python train.py --num_key_value_heads=1 --hidden_act="swiglu" --norm="rmsnorm" --rope_theta=1810.0 --init_std_qkv=0.0179 --init_mimetic=0.5 --learning_rate=0.00136 --beta1=0.9 --max_grad_norm=1.0 --warmup_steps=566 --schedule="wsd" --decay_shape="linear" --train_tokens=1185000000 --max_steps=4521 --dataset="wikipedia_en"
Each number is 128 + 24 x the weight over its row's rms, rounded and kept within 0 to 255. Layers, rows and columns count from 0. The size above them is the row's rms in percent of the matrix's.

# layer 6 MLP down (transposed), 1152x576, rms 0.042, rows 538-561, columns 192-287
size [103  94  97 104  96 101 101  98  93  99  99  99 106  97 102  95  98  97 104  99  98 101  99  96]
[[172 132 143 139 160 132 131 102 136 104 138 142 137  88 118 123 132  99 137 119 123  77 109 150 140 120 120 150 107 114 130 150 135 115 122 127 164  93 136 129 149 118 130 190 161 146 137 105  99  87 120 160 151 101 121  90 126 128 128 146 152 131  78 123 143 134  90 157  86 114 121 114  85 187 110 137 128 105  83 130 155 128 164  95 111 138 101 152 133 117 135 132 115 149 126 128]
 [ 88 141 105 148 111  85 162 109 113 140 131 114 114 101 103 141 126 119 124 154 153 112 167 111 105  88 122 123 125 109 108 124  81 147 151 114 123  78  83 135 118 106 113 115 169 136 182 148 130 128 115 139 140 160 149 146 113 121 112 127  75 172 133 109  86  97 114 181 149 134 138 161  67  63 129 167 137 121 161 108 155 108 125 104 139 143 138 155 190 135 131 142 145 162 145  63]
 [123 140 120 136 164  82 117 128 168 129 149 128 135 131 117 117 109 109  88  89 108 154 104 104 137 102 130 157 125 114 165 118 139 129 116 143 127  89 153 108 128 143 140 129 109 124 132 155 121 173 113 147 162 140 139 120 151 167 100 113 141  99 103  92 108 107 140 101 101  72 128 134 122 149 121 111 109 106 137 144 151 149 139 149 138 111 146 123 102 121 140 151 147 144 118 153]
 [130 103  94 120 163  58  86 154 137 121 129 126 140 127 138 108 134  83 129 119 109 124 122 126 129  88 124 100 131  91 147 135 144 103 138 127 125 155 176 160 152 145 121 129 114 125 154 129 137  91 135 117 155 155 113 116 117 151 126  68 102 107 105 116 155 123 115 142 121 147 104 169 160 152 118 172  61 107 154 140 166 130 142 153 154 147 142 123  98 190 139 135 134 143 133 150]
 [136 116 127 112 120 135 161 124 121 159 139 115 134 104 150 148 126 136 156 126 115 185  96 149 146 118 135 121  96 134 161 173 126 146 101 130 147 172 136 145 125  95 160 118 110 168 125 135 149  81 150 100 134 175 132 152 170 127 113  99  91 152 126 100 139 157 127 143 102 101 113 140 155  99 175 123 116 126 144 131 126 126 139 100 155  88 140 177 154 184 137 134 148 139 149 151]
 [128 171 115 126 119 128  88 126 127 112 142 118 150 132  89 163 105 133 145 138 114  89  83 128 134 101 127 153 140 118 136 155 108 139 124 159 103 123 137  99 128 103 107 103 124 143 118 101  88 148 155 118 179 140 148  96 120 116 167 163 123 123 119 124 149 140 123 134 105 140 134  95 106 127 157 124 110 138 106 120 159 105 144 129  98 158 112 127 129 126 122 113 100 115 112 140]
 [ 93 166 145 156 106 119 145 154 102  85 105 139 109 109 151 120 130 121 132 126 111 128 116 116 174 112 120 161  93 145  96 137 140 152 102 121 106 163 117 108 156 155 202 165 108 138 111 168 127 111 133 139 155 138 130 138 142 128 126 124 128 159 126  98 113 111 131 150 128 145 110 116 141 143 105 175 144  84 175 144  90 125 108 186 110 121 115 115 107 145 124 151 134 120 111 143]
 [134 141 133 147 131 129 118 110 142 158 125 136 149 140  89 129 157 145 144 124 120 150  66 136 137 177 101 147 184 167  93 104 134 158 135  93 111 118  96 117 133 199 143 178 113 123 149 119  98 138  91 156 184 120  95 162 121 130 123 158 130 162 113 113 149 101 157 131 116  91 129 110 109 149 143 145  70 128 148 112 107 152 110 127 126 134 144 111 106 129 164 146  93 127 137 119]
 [113  82 158 137 138 102 156 128 121 134 121 100 134 139 137  98  92 111 118  86 111 131 156  72 104 115 117 132  99  94 145  94 216 151  99 125 106 117 135 144 130 163 105 146 116 180 144 144 144 114 147 140  98 161 114  87 122 129 138 105 122 149 127 160 135 106 129 119 148 140 122  98 101 180 164 120 143 108 154 152 114 156 123 178 134 143 150 139  97 145 151 116 105 134 118 157]
 [118 114 115 129 134 132 100 142 126 105  99 133  97 132 103 166 147 143 113 164 104 131 172 124 141 132 122 172 139 152  82  81 129 143 111 140  91 127 113 133 104 156 148 189 124  83  74 119 132  76 134 116 163 134 107 111 127 102 128 136  67 152  97 107 146 104 108 169 112 132  97  92 114 177  76 107 115 152 160 135 149 146 125 147 151 124 132 147  99 117 104 112 102 117 141 112]
 [130 127 152 116 144  52 134 124 130 108 115  91 164 152  91 125  98  98 135 117 123  93 104 102 138 121 166 125  98 177 146 143  81 114 161  92 107 128 157 146  96 167 146 128 175 113  95  70 141 107 150 141 113  83  91 110 173 173 124 144 141 107  99 163 151  89  92 125 158 127 122 123 155 102 123 118 153 112 142 115 110 139 135 165 141 156 173 144  94 123 121 111 105 128 121  99]
 [145 135  90 116 139  99 137 163 143 131 147 154 155 122  91 100 109 181 121 107 136 105 137 174 118 155 183 155 135 129 146 169 157 127 109 118 149 109 106 158 116  98 120 117 129 121 175 163 159 135 130 113 135  85 173 124 173 120 145 153 102 130 139  89  89 147 135 106 133 108 134  88 166 150 119 146 145 151 189 146 149 131 127 151 129 116 166 151 143 144 129  93 117 143 150 127]
 [148 159 138 114 149 143 123 109  96 123 152 136 122 133 146 147 202 137 118 136 109 145 107 150 156 124 119  96 125  97 119 113 128 136 159 122 105 125 116 145 140 175 117 146 155 125  67 132 150 126 116 112  96 155 119 100 146 140 180  92 148  77  95 116 133 124 167 146 167 130 134 114  98 143  98 154 158 116 142 104 138 118 128 180 150 156 126 131 137 192 131 159 117 135 117 147]
 [151 142  77 161  80  71  88 109 120 137 121 158 143 140 122 135 118 140 165 136 170  76 137  90 128 116 112 122 150 146 145 133  96 136 159 138 104 173  70 117 153 118 144 121 148 116 154  89 129 115 138 104 108 143 119 110  89 134 127 147 142 121 141 142 109 131  88 148 127 151 117 161 134 135 147 154 114 104 192 187 130 117 129  94 121 124 163 122 149 137 111 111 144 129 115 133]
 [ 87 138 127  84 140 110 123 114 109 169 143 151 128 106 138 125 122 130 125  88 121 103 146  84 129 176 130 138 119  91 132 134 115 111  92 117 108 158 156 105 121 136 141 127 162 171 145 151 137 158 120  95 136 123 171 135 106 112 117 128 106 120 106 130  75 157 140 112 124 114 101 132 143 125 124  89 130 114 101 127 126  69 128 107 129 156 164 118  99 112  60 101 137 159 146 127]
 [113 179 132 106  90 104 134 110 136  76 123 109 100 162 117  93 135  69 140 101 129  99 128 154 150 144 131 123 158 158 122 102 124 126 109 151 151  64 161 104 140  95 135 166 154 158 126 154  94 160 146 152 152 169 146 105 143 121 157  60  90 119 156  99 159  71 137 157  94 116  81  97 119 116 112 109  92 139 147 177 119 131 146 112 138  96 136 141 164 111 100 154 154 167 144 141]
 [167 137 135  81 139 143 129 143 138 129  95 149  91  96 135 124 115 116 110 141 120 126 150 144 121 115 113 108 150  90  96 126 141 133 140 120  84 166 113 126 139 160 116 141 105 104 156 137 161 162 131 128 119  89 105 146 134 133 149 110  84 137 139 123 128 126  96 163 150 122 158  89 111 162 136 134 129 108 117 107  76 157 161 165 115 127  95 144 115 133 155 116 127 110 127  92]
 [118 192 129 115  72 139  97 123 165 201 151 154 136 145 105 149 152 133  91  94 118 101 119 122 121 129 179 109 132 138 145  69  78 121 123 134 136 131 166 130 155 127 174 149 146 150  94 106 104 130 144 142 109 118 135 147 133 152 128 100 162  95 105 133  93 120 119 111 113  82 132 137 100 185 108 113 107 133  89 195 123 141 118 134 150 115 151 138 134 100 107 128 120 157 162 127]
 [100 165 146 130 149 163 144 126 159 125 136 120 135 100 156 159 123 142 100 115 130 138 154 117 129 135 143 182 148 125 142 152 160 117 110 127 107 157 125 124 146 139 111 162  88 142 132 132 114 175 121 123 140 117 159  90 119 141 121 160 124 162 119 100 118 105 121 118 144 145 106 122 153 132 141 125 127 116 163 160 111 146 155 132 130 113  96 128 129 132 123 146 154 122 125 139]
 [154 134 129 115 132 145 100  79 127 127 170 102 145 139 126 119 152 172 133 139 152 137 103 133 130 160 104 128 155 156 115 132 142  96 144 150 115 117 135 139  92 115 135 140  96 153 106 159 140 155 129 121  67 139 135 186 163 119 159 145 138 122 115 125 147 134 148 124  92 115 106 144 140 126 119 100 132 108 121 118 116  98 111 153 147 139  88 118 124 136 112 197 113 141 155 123]
 [107 129 119 174 114  91 101 157 140 180 137 120 123  96 137 148 124  95 113 134 139 178 138 129 103 156 111  85  79 111 146  81 139 144 107 111  89  63 144 132 138 152 151 114 121  97 116 132 132 166  99 124 170 124 113  98 149 140 105 140 125 135 121 126 110 139 135 102 100  79 117 137 145 146 110 110 111  94 141 137 106 118 102 141 129 135 115  90 114 154  99 122 129 104 107 151]
 [138 140 126 118 156 173 168 142 109 158 101 123 116 143 134 136 142 182  67  96 139  76 110 121 163 106 135 119 100 116 137 138 138 129 102 173 117 128 127 109 120  76 154 146 112 102 114 113 100  91 135  90 155 212 142 142 131 113 156 156 136  99  76 144  95  96 102  92  72 164  76 153 124 116 136 119 140 104 136 107 123 163 147 138  91 116 112 130 159 107 179  82 139 108 166 163]
 [115 106 143 121 111 165 112  96 104 168 138 154 134 114 151 125 135 109 136 119 134 126 135 136 120 135 136 137 112 137 138 145 121 166 148 120 122 146 121 121 129 146 140 152 110 118  92 154 126 148 102 121 131  98  94 120 143 147 134  67  88 137 118 157 123  99 131 128  92 121 132 130 157 130  87 138 141 156 168 160 150 159 129 126 139 121 150  85 127  93 138 137 113 131 104 158]
 [158 117  80 129 119 137 142 163 107 147 109 148 144  91 131 146 114 110 156 104 132 137 150 160 183 139 173 105  99 155  84 140 108  98 101 141 128 141  71 124 120 178  97 128 119 130 147 108 137 161 118 103 140 183 118 131 201 114 109 101  95 118 103 103 114 144 153 132  91 142  89 131 140 147 126 116  91 140 111 116 113 113 152 122 113  96 130 125  94  94 119  91 128 141 103 150]]
# layer 6 MLP gate, 1152x576, rms 0.0447, rows 539-562, columns 192-287
size [ 96  93 101  93  99 101 102  91  98  96  95 106  97  94  97 105  94 108 101  95 102 100  94 105]
[[139 178 144  97 139  59 101 149 120 135 119 133 113 130  83 104 108 101 141 145 119 170 125 100 118 111 134 116 124 113 142 102 108 166 121  97 117 151 182 125 141 127 101 144  87 160 116 105 107 159 139 129 119 113 103 144 146 143 104 143  72 106 154 112 157 117 121 122 126 160 126 137  93 133 173 118 149 135 126 115 166 162 134 153 109 166 108 161 136 101 129 116  98 106 104 125]
 [151 125 164 124 135 137 143 116 131 112  96 164  94 130 129 127 112 134 149  78 118 123 128 132  92 117 147 169 161  92 100 152 104 145 117 113 178 151 118 116 113 145 164 131 168 141 122 121 106 118 143  82 129 111 136 162 121  78 103 122 138  94 141 134  99 186 117 115  97 183 137 167 123 112 121 106 160 136 136 114 145 100 120 103 115 130 139 142 117 141 141 130  99 125 132  89]
 [135 132 162 139 123 122 109  86 129 114 116 130 126 134 110 152 148 131 107  98 136 133 117 122 168 144 104 126 107 128 120 146 121 141 101 169 108 155 145 125 176 129 103 114 119 135  94  31 113  63 149  91 158 124 127 150 105  82 130 105 167 172 158 128 142 132 119 116 123 145 112 122 148 141 115 114 132 159 130  97 108 126 144 118 111 120  68 124 201 118 107 145 141 134 122 109]
 [137 100 132  77 127 102 143 116 109 141 123 129 145 155 168 139 144 129 135 111  91 113 104 121 113 114 103 116 130  92  73 117 121  94  83 132 145 130 104 145 171 171  66  95 168 130 144 172 150  99 110 139 163 141 133 139 132 144 157 119  93 109 179 148 100 121  99 141 131 161 149 159 166 108 140  80 105 146 101 156 127 107 130  98 152 110  72 137 130 146 127 128 143 138 104  93]
 [157 136 133 160 125 102 153  95 129 145 118 156  94 132  97 172 161 120 124  99 109 128 106  82 151 131  83 146 128  99 120 123 116 145 140 128 100 127  83 120 112 175 119 127  83 137 102 104  86 174 158 158 153 101 180 146 120 109 104 103 155 111 118 110 137 163 144 180 104 126 155 136 137 135 101 121  82 136 114 159 129 125 102 127 140 139 123 183  88  97 120 143 114 136 118  83]
 [151 132 116 114 160 104 126 109  96 115 115 100 107 145 135 148 108 109 132 122  98 107 137 108  64 153  71  96 116 131 141 182 113 102 161 142 117  97 146 175 132 128  82 117 107 147 110 143 126 142 115 177 135 126 156 170 141 132 130 148 134 147 125 134 163 136 168 100 157 154 124 116 141 145 160 131 125 142 106 104 150 121 152  83 152 151  81 133 126 107 140 131 116 118 139 115]
 [123 173 130 134 100 131 124 119 126 139 126 144 144 138 157  98 173 172 113 112  88 149 130 113 102 107 137 116 107 116 113  99 134 117 129 127  99 131 129 119 163 171 117 139 160 106 141 118 161 139  84  90  94 144 142 106 162 127 173 144 123 142 142 155  88 175 131  92 107 124 157 153 148 150 110 132 124 139 137 164 119  96 118 124 103 113 115 115 149 147 134 122 115 136 123 147]
 [113 106 128 128 155 143  90 142 110 117  77 130 104 134 152 110 207 184 155 152 158 128  89 115 140  94 120 173 128 132 107  86 144 135 120 169 117 110 166 181 103 127 176 121 137 168 134 118 129 110 145 116 146 158 154 146 109 140 153 153 150 126 127 128 163 145 165 139 116 139 126 125  91 111 134  64 147 129 157 161 141 110  89 147 148 106 166 115 146 121 155 131 155 126 130 101]
 [125 118 126 122 100 112 120 140  83 114 131 165 146 130 131 117 119 161 144 151  99 168 136 104 166 129 154  97 131 163  52 108 143 168 135 138 133 132 136 113 115 171  87 161 107 142 161  96 153 101 119 168 157 161 141 148 160 156 130 148 136 137 169 144 112 124 142  71 124  93 130 112 122 173 166  99 152 150 172 110 141 164  88 145 126 117 121 108 138 111 125 151 146 149 119 110]
 [156 124 161 117 125 154 109 130 148 149 144 142  84 145 109 127 128  84 191 168 100 115 160 115 113 162 110 163 125 129 100 116 127 119 114 105 129 141 145 156 112 134 102  81 168 137  77 133 104 137 138  89 111  77 110 105 123  98 150 124 145 126 135 115 154 131 155 164 119 140 158 139  98 185 107 107 109 154 119 147 136 162 163 100 118  93  58  90  84 143 161 123  92 123 133  92]
 [157  87 144 146 105 124 132 115 122 209 110 109 159 124 113 114 149  59 150 102  94 140 114 124 107 166 101  93  92 108 115 133  87 123 143 139 135 147 131 102 131 108 136 134 131 153 139  90  86  90 134 133 146 134 154 149 105 141 118  83 108 115 157 155 148 149 154 110 130 119 123 134 114 139 158 120 139 167 100 115 121 141 117 148 162 105  94 104 135  94 104 113 133 131 117  97]
 [ 97  89 144 151 134 125 121 100 116 100 130 154  86 150 120 112  84 149 159  84 128 173 153 114 116 165 106 153 125 151 159 116 101 135 127 126 114 147 171 150 120 155 130 119  89 179 129 121 153 126 105 132 164  97 114 113  89 102 117 135 150 128 168 102  94 144 161  93  96 143 119 126 119 104 153 115 135 109 156 135 118 129 128  94  96 108  94 151 175 136 139 110 162 145 142 118]
 [147 101 114 107  99  41 139 131 116 110 121 126 126 192 135 134 179 118  91  98 119 110 106 143 119 138 126 124 131 106 149  86 155 122 104 160 126 141 172  90 168 160  93 148 130 108 159 105 109 154 149 165 115 184 158 164 103  88 108 112 112 104 162 119 137 123 143 139 135 128 113 122 115 116 113 122 144 129 123 160 108 161 118 124 129 172 112  88 136 145 153 133 130 140 121  93]
 [114 113 108 122 141 123 132 124  69  90  79 169 127  92 126 113 122 133 129 112 128 116 167 119  92 129 121  88 116 113 125 111 149  95 115  82 150 184 142 130  93 120 105  96 142 120 116 104 137 113 130 154 134 136  84 126 120 136 171 157 140 159 102 115  93 149 135  88 175 141 132 107 122 113 124 141 130 123 128 170 128 124 103 171 132  99 132 112 141 135 128 151 189 138 147 108]
 [172 152 133 147 117 103 151 115  90 109 143 141  85 163 125 143 141 121 130 112 145 141 158 137 176 149 128 109 143  82 136 140 143 153 116 157 111 148 125  87  95 101 141 149 115 149 110 105  58 124 141 150 110 134 156 123 106  96 117 112 156 138 169 111 163  99 127 158 105 135  85 162 105 128 137 141  99 137  84 115  84 126 131 155 148 103 116 123 145 112  95 157 124 144 152 124]
 [155  93 131 115  68  79  96  86 137 159 184 114 139 129  96 146 132 139 133 132 139 106 148 121 101 138 111 104  85 120 154 122 172 110 121 146 123 166 117 112 106  81 112 110 135 135 105 129 119 143 131  97 130 175 160 119 145 116 114 154 110 144 149 150  80  96 164 116 115 129 121 118 130  90 146 122 109 145 116 103 141 129 115 112 111 118 107 114 115  77 135 146 118 117 106 135]
 [160 132 141 139 114 148 122 110 132 127  97 152 131 116 107 127  97 177 116  99 151 137 112 144 134 115 139 128 113 171 126 144 169 131 148 120 142  75 108 115 131 113 134 182 157 113 116 161 111  98 112 138  82 152 150 146 161 141 100 134  99 154 134 139 134 109  98  81 129 106 145  95  98 159 142 136 133 134 124  87 130 140 161 167 149 175 110 113 104 105 120 146 161 138 158 118]
 [126 166 147 108  88 134 172 129 104 111 127 140 142  93 144 192 136 118 142 149 118 119 104  87  90 175 123 147 130 122 116 126 124 124 125 110  81 130 161  77 117 125  89  78 146 120 153 135 120  93  98 110 136 159 145  97 150 103 149 142 140 130 128 157 136 130 175 111 109 129 144 105 160  78 150 153 137 121  86 169 138 149 132 126 158 108 115 120 136 106 161 113 139 109 173 176]
 [145 142 145 138 144  98 114 157 101  96 108 112  96  80 143 151 132 113 115  86  86 114 142 162  85  92  90 125 163 118 121 148 139 126 140 103 146 121 134 114 126 140 104 106 151 160 157 116 140 100 100 153 123 153  82 124 112 117 109  99 153 119 137 171 131 129 137  61 123 120 130 140 138 162 140 112 151 147 141 124 121 149 119 115 104 123 146 136 137 101 116 153 120 130  87 127]
 [130 121 172 115 166 130 122 106 137 111 162 155 171 129  85 131 140 101 129 141  99  90 146 110 119  94  83 130  99 138 126 109  94 127 114  85 151 142  79 146 112 135 106  97 102 146 126 149 146  88 113 143 136 115 170 120  99 116 117 129 105 114 136 131 145 113 143 132 107 185 152 137 121 130 131  92  94 130 107 145 101 108 158 109 124 114 147 122 112 162 131 123 101 144 161 138]
 [110 141 144 133 130 123 169 111 128 150 118 141 163 156 117 129 119 121 137 124 132 149 137 141 162 148 157 137 176 110 106 126 116 142 109 160  76 130 109 123 123 133 120  87 139 162 116  70 136 107 145 169 132  78 119 139  66 127 171 119 162 143 164 139 121 155 147 145 133 146 177 142 128 173 134 132 104 137  70 163 100 117 163 126 138 104 111 144 140 170 146 100 146 130 109 125]
 [103 139 153 102 105 127  79 120  88 189 140 150 140 144 120 116 155 131 130 122 151 114 129 150 120 133 127 114 156 104 117 147 120 119 168 136 100 126 144 134 117 148  87 159 127 122  99 126  98 148 117 136 127  83 114 136 118 146 144  73 125 138 152 132 124  97 123 128 139 112 101 141 104 146 120 150 125 132 136 123 151 156 130 111 146 113 136 142 115 142 115 137 171 115 170  99]
 [ 99 127 117 113 147 140 140 133 149 110 115 161 108 108 143 127 175 147 126 135  98 124 177 150  83 125  79 162 141 102 119  85 175 129  82 127  79 121 161 164  90 104 165 156 142 115 116 128 144  96 138 150 100 133 133 142 146 116 121 138 157  83 122 149 109 104 145 179 114 126  85 133 109 117 124 125 142 132  84 121 120 122 164 123 132 128 142 126 120 141 125 101 111 128  89 128]
 [137 127 144 113 108 155 142 130  63 114  97 160 122 129 117 143 170 111 105 125 106 139 128 122 140 144 128 136 157 104 122 103  90 128  91 142 105 123 122 132 120 135 113  77 206 134 125 128  80  98 110 154 153 101 167 133 124 112 141 104 161 117 104 115 138 181 113 155 109 123 109  88 107 101  92 134 105 187 120 116 140 132 102 135 117 111 113  92 144 129  82 158 114 122 167 125]]
# layer 6 MLP up, 1152x576, rms 0.0437, rows 539-562, columns 192-287
size [ 94  98 104  94 104 101  96  93  98  99 100 103  99 100  92 100  94 101 103  98 103 101  99 106]
[[162 146  71  99 145 162 109 129 128 128 190 138 150 120 100 152 157 136 132 123 131  94 121 125 113 107 150  96 145 170 146 153 193 120 133 137 143 126 166 115 131  99 127 143 122  85 121 174 127 144 151 133 123  92 150 125 124 127 120 114 130  95 124 142 164 145 145  98  95 156 155 148 152 138 109  82 116 151 107 167 152 146 137  59 162 122 214 135 124 142 136  96 132 144 113 164]
 [118 145 104 120 137 144 140 126  85 103 130 115 121 111 117 110 105 118 115 129 122 103  69 151 144 151 101 118  80 129 123 110 191 124 120  92 119 118 159 121 127 147 114 104 112 128 177 151 151 113 101 127 109  66  97 148 133 128 145 130 100 146  90 121 125 140 118 178 111  87 105 170 133 154 149 115 136 158 148 185 102 123  83 115 112 157 127 128 133 200 144 101 124 157  96 151]
 [141 139 124 116 107  83  95 131 130 142 176 141 101 131 166 163 108 118 132 126 133 114  91 120 145 104  80 105 169  96 149 157 115 120  50 132 135 139 140 178 145 125 157 140 136 136 153 107 102 127 114 136 108 161 107 139  96 138 128  97 147 113 121 110 159 102 104 132 103 141  95 136 157  88 106 140 162 137 112 135 146 104 113 123 114 134 143 144 120 175  87 122 124 170 153 142]
 [112 173 120 121 109 164 143 151  78 126 108 129 150 166  90 142  91 170 153 141 158 155 163  96 118 172 146 168 109 132 149 145  99 148 138 124 125 129 139 117 137 129 105 123 150 106 111 114 137 118 179 151 127 113 124 136 145 142 142 125  93  78 136 122 144 125 139 147 129 171 162 149 128 147 148 161 117 135 158 114 128 142 122 106 141 116 169 138  76 134 113 200 128 130 139 107]
 [162 135 103 142 102 142 115  88 121 133 118 103 137 123 113 173 126 109 152 137 139  91  91 148 121 116 154 149 142 101 102 151 144  93 104 115 120 107 170 104 116 114 115 101 121  91 102 111 137  97 125 144 142 156 140 153 105 135 118 148 129 131 158 130 143 130 130 102 117 158 101 127 114 154 104 139 119 143 122 100 165 132 127 150 124 129  88 164 140 121 129  81 122 127  99 143]
 [106 125 160  93 105 107 121 145 129 109 103 194 102 118 117 141 121 170 160 162 137 154 113  83 128 130 111 145 110 114  90  84 107  87 135 155 111 159 137 149 141 116 184  99 158 156 100 141 165 111 138 154 127 159  90 139 119 121  94 109 119 134 144 103 128 156 162 175 109 135 123 102 131 143 106 149 189 128 108 130 122 117 125 121 147 100 130 114 112 158 144 143 172 132 124  84]
 [123 131 139 167 124  87 163 111 138 114 157 155 150 119  79 118 146 102 121  92 116 167 193 132 124 131  78 122 101 108 130 114 102  82 141 105 157 123 133 127 121 148 188 163 136  84 122 146 104 148 122 134 150 160 115 130 127  91 147 132  96 153 150  79 131 110  84 115 165 164  92 124 139  99 150  97 150 140 145 160 134 139 107 123 134 133 155 192 113 104 122 120 110 121 104 124]
 [107  60 114 183 110  94  94 124 122 106 148 170 136 147 120 143 112 128 160 102 166  96 171  82 145 145 109 141 136  72 147 185 145 129 137 109 131 142  92 116 155 160 105 103 128 127 104 148 117 103 167 137 137 112 112 150 128 133 144 117 119  93 123 152 144 159 186 146  76 136 143 107 113 106 127 150 109 147 135 151 130 122 144 134 106 108 117 119 113  92 162 144 117 111  95 107]
 [114 122 175 129 127 128 128 133  96 148 138 144 146 174 156 112 120 127 135 132 135  77 169 131 130 100 149 107 120 139 154 114  99 149 152 116 119 100  84 125 116 124 114 152 144 123 147 152 122  98 151 130 112 132  92 132 106 113  75 121  55  89 137 115 110 162 111 144 131 143  82 116 141 129 109 145  89 173 138  95 111  79 155 152 109 126 168 128 117 148 139 168 112  90  88 130]
 [131 152 129 127 101 163 117 128 115 147 135 111 145 119 112  60 128 124 105 129 147 130 114 175  66 108 160 132  86 135 114 186 120 113 120 130 124 112 117 116 118 102 114 138 127 114 161 119 114 144 114 122 167 159 110  96 109 144  88 160 129 144 144 131 148 110 125 119 138  76 144 155 131  93 138 145 117  82 103 161 166 150 117 133 137 124 148 110 141  81 149 140  98 141 119 182]
 [127 101 125 133 148 152 176 133 145 137 134 156 143 102 114 121 104  93 165 122  83 149 191 113  83 134 145 137 130 112  95 119 116 151 136 137 151 142 142 179 113 110 117 124 138 105 194 179 117 150 138 202 109 105 101 149 171 118  94 144 105 125 114 135 112 153 130 123 128 126 112 130 147 139 116 164 151  95 131 132 124 114 103  96 143 131 146  99 109 131 142 127  79 155 157 155]
 [ 95 141 109 153 118 137 129 181 153 134 126 151 120  93  96  80  88 108 125 129 137 133  87 148 153 151 139 139 133 143 116 150 123 177 126 103 114 120 117 130  74 101 130 111 129 139 115 119 157 104 108 118 144 149 149 110 150 119 145 140  97  94  95 166 135 105 133 128 157 187 131 120 154 155 153 101  91 126 156  89 101 114 165 136 104 139 100 148 123 115 134 110 132 116  95 167]
 [122 126 135 128 145 137 136 123 153 112 141 138 145 139 137 119 146 147 116 176 160 107  97 131 134 136 135  91 100 136 139 180 100  91 122 116 119 122 119 153 162  95 128  98  81 123 147 114 129 164 116 129 121  98 111 159 174 142 132 149 134 111 103 106 129 123  93 133 153 149 145 126  66 146 117 152 130 117  88 140 120 121  78 103 120 136 146 106 141 150 138 189 133  95  97  86]
 [108 150 126 110  97 170 142 136 159 121 121 117 135 129  99 157 105 118 125 180 140  74 133 133 137 149 117 167 133 102 106 134 140 118 143 145 137 137 115 162 138 134 136 118 157 121 124 139 151 125 128 143  96 120 135 157 108 133 152  94 142 125 112 140 147 118 133 114 111 176 138 109 145 151 153 114 123 149 128 109  93 104  91 126 116 119 127 142 155 140 144 122 121 116 133  99]
 [146 189 122 146 126 157  97 163 134 109 111 106 102  98 146 100 124 109 119 172 127 144 146  96 172  98 123 124 136 131  92 139 128 107 129 163  82 155 136 117 152 137 125 149  88 140 160 142 143 137 126 125 124 117 127 113 140 133 119  86  86 103 158 134 107 132 130 155  80 101  73  97  99 133 149 159 184 155 154 126 163 145 112 114 112 119 177  87 119 141 128 105 140 135 134 122]
 [137 144 113 124 150 129 122 119 101 132 116 111 104 124 108 171  96 172  96  97 164 145 144 128 139 115 188 148 109  99 146 118 102 129 111 117 166 125 141  97 139 115 119 108 107  92 125  76 133 112 161 137 139 142 171 133 140 177 101 154 163 118 110 131 148 126 150 115 128 141 109 127 121 129  88 169 145 123 107 128 130 106 111 149 139 170 138 138 104 119 124 150 131 195 138 102]
 [111 151 140 139 169 115 120 114 128 124 124  88 154 139 153 127 137 148 102 153 126 150  57 100 165 137 124 128 106 129 133 163 127 130 121 100 108 146 108 143 128  99 124  90  99 154 176 106 145 104 111 124  91  98 118 156 114 133 122 104  85 110 119 145 153 118 142  90 130 140 102 139  97 109 124 123 153 150  86 154 119 133 139 115 126 115 155 116 128 120 148 133 119 133 137 115]
 [132 167 156 137 126 104 121  89 119 150 143 178 126 117 181 131 110 123 133 167 120 124  93 129 117 121  88  71 128 155 138 120 184 133 159  97 125 127 128 129 132 129 118 104 121 145 146  99 139 128 164  96 145  85 136 177 149 124 145 164 139 134 120 135  85 118 132 138 120 112 103 136 103  88 135 161 109 114  54 134  93 127 133  97 170 108 155 103 119 138 159 113 110 114 129 109]
 [ 75 151 197 113 200 149  81 139 145 137 105 126 151 128  78 154  92 134 110 185 114 151  91 124 104  99 143 171 137 107 170 145  74 100 112 114  99 130 173 122 150 160 137 118 114 137 160  92  91 117 124 121 112 125 147 134 129 135  94 130  94 160 121 163 118 128 107  69 130 100  88 128 132  97 119 101 169 131 145 154 120 131 143 136 141 134 129 117 160 124 132  89 119 158 140 150]
 [ 74 114 118  83 101 131 113 154 149 105 135 115 138 134 102 130 136 145 129 133 192 159  94 101 176  82 121 127 128 157 118 131  96 147 148 134 115 150 120 131 115 105 120  89 111 151 101 134 158 106  93 146 118 158  98 149 119 139 110  94 112 109 142 115 149 144  83 119 152 145 141 111 139 104 127 109 127 110 126 148 118 142 136 140 122 167 145 108 155 180  99 131 172 114 139  78]
 [114 117 143 111 128 165  99  92 139 155 145 150 112  83 131 133 124  97  89 139 127 146 136 132 121 102 155 145 130 103 108 131 138 170 147 133 113 139 132  78 118 167 107  64  54 126  89 125 136 139  67  84 114 129 125 100 141 127 149 184 136 157 149 149 104 107  76 125 104 132 150 118 169 116 149 151 134 101 127 151 108 121 108 150 117 151 111 136 122 118 178 111 135 133 121 156]
 [153 103 153  77 138 131 156 115  70 143 122 161 163  47 100 139 142 150 122 115 114  85 133  98  62 114 140  99 133 141 133 137 166 103 122 165 158  88 142 137 194 156  96 104 114 112 122  89 104 118 185  78 105 133 112 125 161 110 125 104 125  97 149 188 146 132 112 134 161 112 131  90 155 105 138 142 130 133  95 133 145  98 141 161 114 152 126 115 153 114 110 147 106 124 143 132]
 [131  99 143 144 125 138 153 118  93 148  80 147 166 104 155 120 157 130 104 147 110 108 143 118 121 124 115 115  94 152 110 119 108 104 119 159 122 128  74 132 145 146  93  75  95 135 133 124 127 145 104 126 134 112 100  91 136 135 148 113 153 152 148 171 154 164 172 170 125 142 143 141 127 118 115 124  92 123 123 160 122  40 126 131 111  95 121 143 157 130 109  87 130 128 170 135]
 [100 129 163 140 159 109 120 122 142 130 126 159 118 136 126 144 101 170 133  77  93 136 139  87 165 136 105  83 145 131 116 117 151 128 116 150 141 147  97 151 149 181 122 103 177 152 137 161 146 139 146 105 135 143 132 165  75 159 120 108 165 123  96 132 117 160 104 124  96 124 102 104 136 141 128 119 143 110 132  93 152 122  96 160 124  81 126 108 129 159 136 170 138 102  88 128]]